config = dict(
    n_layer=13,
    n_head=1,
    vocab_size=2559,
    activation='geglu',
    norm_place='peri',
    norm_eps=1e-06,
    rope_base=10000.0,
    parallel_block=False,
    init='uniform',
    init_std_down=0.00586,
    lr_head=0.0096,
    warmup_steps=200,
    batch_tokens=8192,
    seq_len=768,
    doc_mask=True,
)
Each number is 128 + 24 x the weight over its row's rms, rounded and kept within 0 to 255. Layers, rows and columns count from 0. Numbers have three digits each. The size before them is the row's rms in percent of the matrix's.

# v: layer 7 attention value, 64x64, rms 0.165, rows 20-56, columns 32-63
# o: layer 7 attention output (transposed), 64x64, rms 0.154, rows 20-55, columns 32-63
v20 104:141107126136172114152105163168142140126154141145156121177149136130119137142104155121085124160161
o20 105:125123134090144144145101163093133156132132102150135129118132118118112061160124113092139132145101
v21 093:135109119133115118127101104129127159143086118132091091138104056142134100071140152098127152106138
o21 094:155129085133122161064098114136115173135136115115108142115136127168133161140153144121140133158169
v22 092:155133152116121126157184137131144128128137144103125151080145161128103103175109133110113145171151
o22 091:124116192090117122158108161133142071116096130113141117130106124106121149090068141134100136153108
v23 100:136092168134113104138151105080126137105114129134074098147147151108098103142118129127127105157140
o23 100:138153145159127152167132115102123119086103101168083118123130132151117084123153129128109106160163
v24 097:131113093144174139096123149124121119124096132141090135133165180131125125098140180075167134108135
o24 100:163136114141101140108156132113161148125141115128126150108099153124137137071131152111152152128143
v25 087:126116137153172086147140149117104115122111154107129156080115154150098104150186096149164146110122
o25 085:138145121124148106128141088128082096123104144122167138117109133141125138123140081156094090147115
v26 091:118149129144167094136119118126119153156134114103103121140135141114112116127133102166099167111146
o26 093:118115118099150132155147109156126148148105147163143131138133118130148089136145101126102122101145
v27 095:122093147093137118101146142106120109071147152124117090144165133126147134135074142102135108142118
o27 092:143071167140118126092152155105122122082122176146089130133114150129137117112125132108171142108096
v28 110:113090158110130095110136123124189082125142117124127113165082126184157139148117144170106100163096
o28 107:085138157116115103163153105107173106116138140159085135087154106190120111129130124135135106154104
v29 111:113115123123135087120141167149162128148155158104126161140113137171170106108122117099134160127120
o29 113:166124164154164090119129091115140130140147150168122118123173133140146104106073138102105148129126
v30 094:112155087138116150124153144155116126141094160103103092135121165116123085136106108159133130165145
o30 095:095131090132127142135123123134078127173130161147084143120102103138128116114147153146129090131130
v31 097:162128112142125117155137156162144121091086149097137144109119106099103131132144139130132120133163
o31 101:123133114088127152111100177093153139139098137100095152102108087165114181123116113116097081134110
v32 089:147142123112121102139150124102154137110112088122090124114131167151124127119131144097103151165107
o32 091:109121122125115128120177119125178119156100103152129161145091118150150191070124145120114121129128
v33 104:097133157150121124143117138113179127120151136079140086118118152141097151117138104145126144157147
o33 103:068132158119114156165112102132116138118103139168192123129163138181102126132123110146128108170154
v34 085:090106099151153110135110150144122130110091139089094087118093101146138098127122149127151147132092
o34 080:091119134123164149119109105124097159142131142145107140093140137171159138132137144136129117146114
v35 115:140147085120126143168146126116126174150122121099155100170128112155147128124071061145156108155141
o35 112:152116127076136145142099131137124148148092135080158101178159118154139135141100131137155116109143
v36 099:116131119189127111126083106145142115120151122105121089128121106162142129127103113094091166147107
o36 099:086094134140156110110104095159107114137143162146143132119151117167142160163110117088134109143087
v37 092:111138122105114145120149110091123122135129131108120130099138166145108161134154126103156124184152
o37 097:104139151113136145160154158153117096134103122138127121134111155142098157111124140136132123129147
v38 108:152152128110083146143164112099129104096118061092133111129091124122139129124081107144113166134151
o38 105:087119122111129157109101094161125104116111128127092150184121135163127197110126128142147126117132
v39 086:119179113143110120118131126131152132136134175150158136138095164127112137132085130151187096117106
o39 085:100146144152154120163134124131166125156131180158102114115131120122100114100114102094120121108097
v40 102:127129166101190136192132115145138159139128156131100155131090120137131114109135109146135124126135
o40 102:180107130101130116183075141171153160092140118108156133123092131156104122110136100163132111152129
v41 099:138130121118152148132125114075097132103148094099108099147146158077123168112134099147133104154138
o41 103:105137110109149167158167138132130114116096118120145119165139138151151129164181101150162120097160
v42 109:149100178124114126138108083150144145153121130142128120125103161103145109099104122096133166137135
o42 104:140154173147160138137053108176113126135172113135139131121120153116116162131125134131144162173153
v43 101:106107129156102157127130136144146132149080114158122121166135124094147122178109136156124131130136
o43 104:104105127124110154148100155115145170136158103113094083094138109132151120110156145158135117159156
v44 083:175137103149113102135135131111098086155166150139157143153101120159117096175110139159130125132133
o44 085:144149129130156107097157130088100092138115128164082111147126095166119106161151091133145114114108
v45 119:105094106108133153108127092166114127150117107135172080103119148118114099123111093133074106153111
o45 129:087118122115138087089128112130093141140163109122155141118094129117109112118176156164159127115121
v46 110:086112104159142110129120123098095160145120136154165117140107108098097093104100132147125071113113
o46 105:133118092148147120110115108130126137120115164100131102154125139096129069093177086116156095148109
v47 106:146130145170125144127159109109120121140126114128086147160126147126139117150104129167123136126108
o47 109:077141101162132128188165086133118106128136114144074143142099088122153113137136123116111134122115
v48 102:176134099102137149138134098111079105082165113182113146112118156165158136140107159103116124110113
o48 101:172110141123130091123133153126130117115154080153116164149086164143145164166162137139129151071112
v49 120:152119128119102136153102152124112139127127106097152130151125056149134095131099142104123105155076
o49 120:121105159146150131111119136121126141157100096165120119166170130138112147164102170106124113096120
v50 089:139085108127116136120137098113156127152136140155155107091117151135144124163127117116131096146112
o50 090:083126149122161105118151117097130123172156089120142099074152110140150152173163123127102113132139
v51 103:143108132146122149137128102156139090156132108154147132110161130188136123163159119110137126092131
o51 104:099127129142119095129122088138123102131162087122150098073132136159107127135119123113112118114107
v52 100:167107141191108140126152135104110142104115171117143134118133150122124122137095117142163153077141
o52 096:134115128159123136121105107097095128101142146123126140145106125170121152123129105128116142140144
v53 100:119144108174096135123166195161125140145155117114148198172128115134142114095143124118149126128158
o53 100:111102102186116118126126157127123145111115135166120124176143146140116129086078111124152135123140
v54 107:123156154054109110073138129150107146136131184134104136137165169111108107129128126150159103115123
o54 106:162145160133106092167137167145119143104124174173110128107120170097083094107122132160138143083135
v55 090:143128114149078136137148113111112108131136102096122123100157137152145145131113145141176142089090
o55 089:132128143166118128130140060130092127125106125158129161166127148108162167132100175148146144070093
v56 092:134148150089125164094158127066129207114131149113143128119133100106135109101118123130135095151131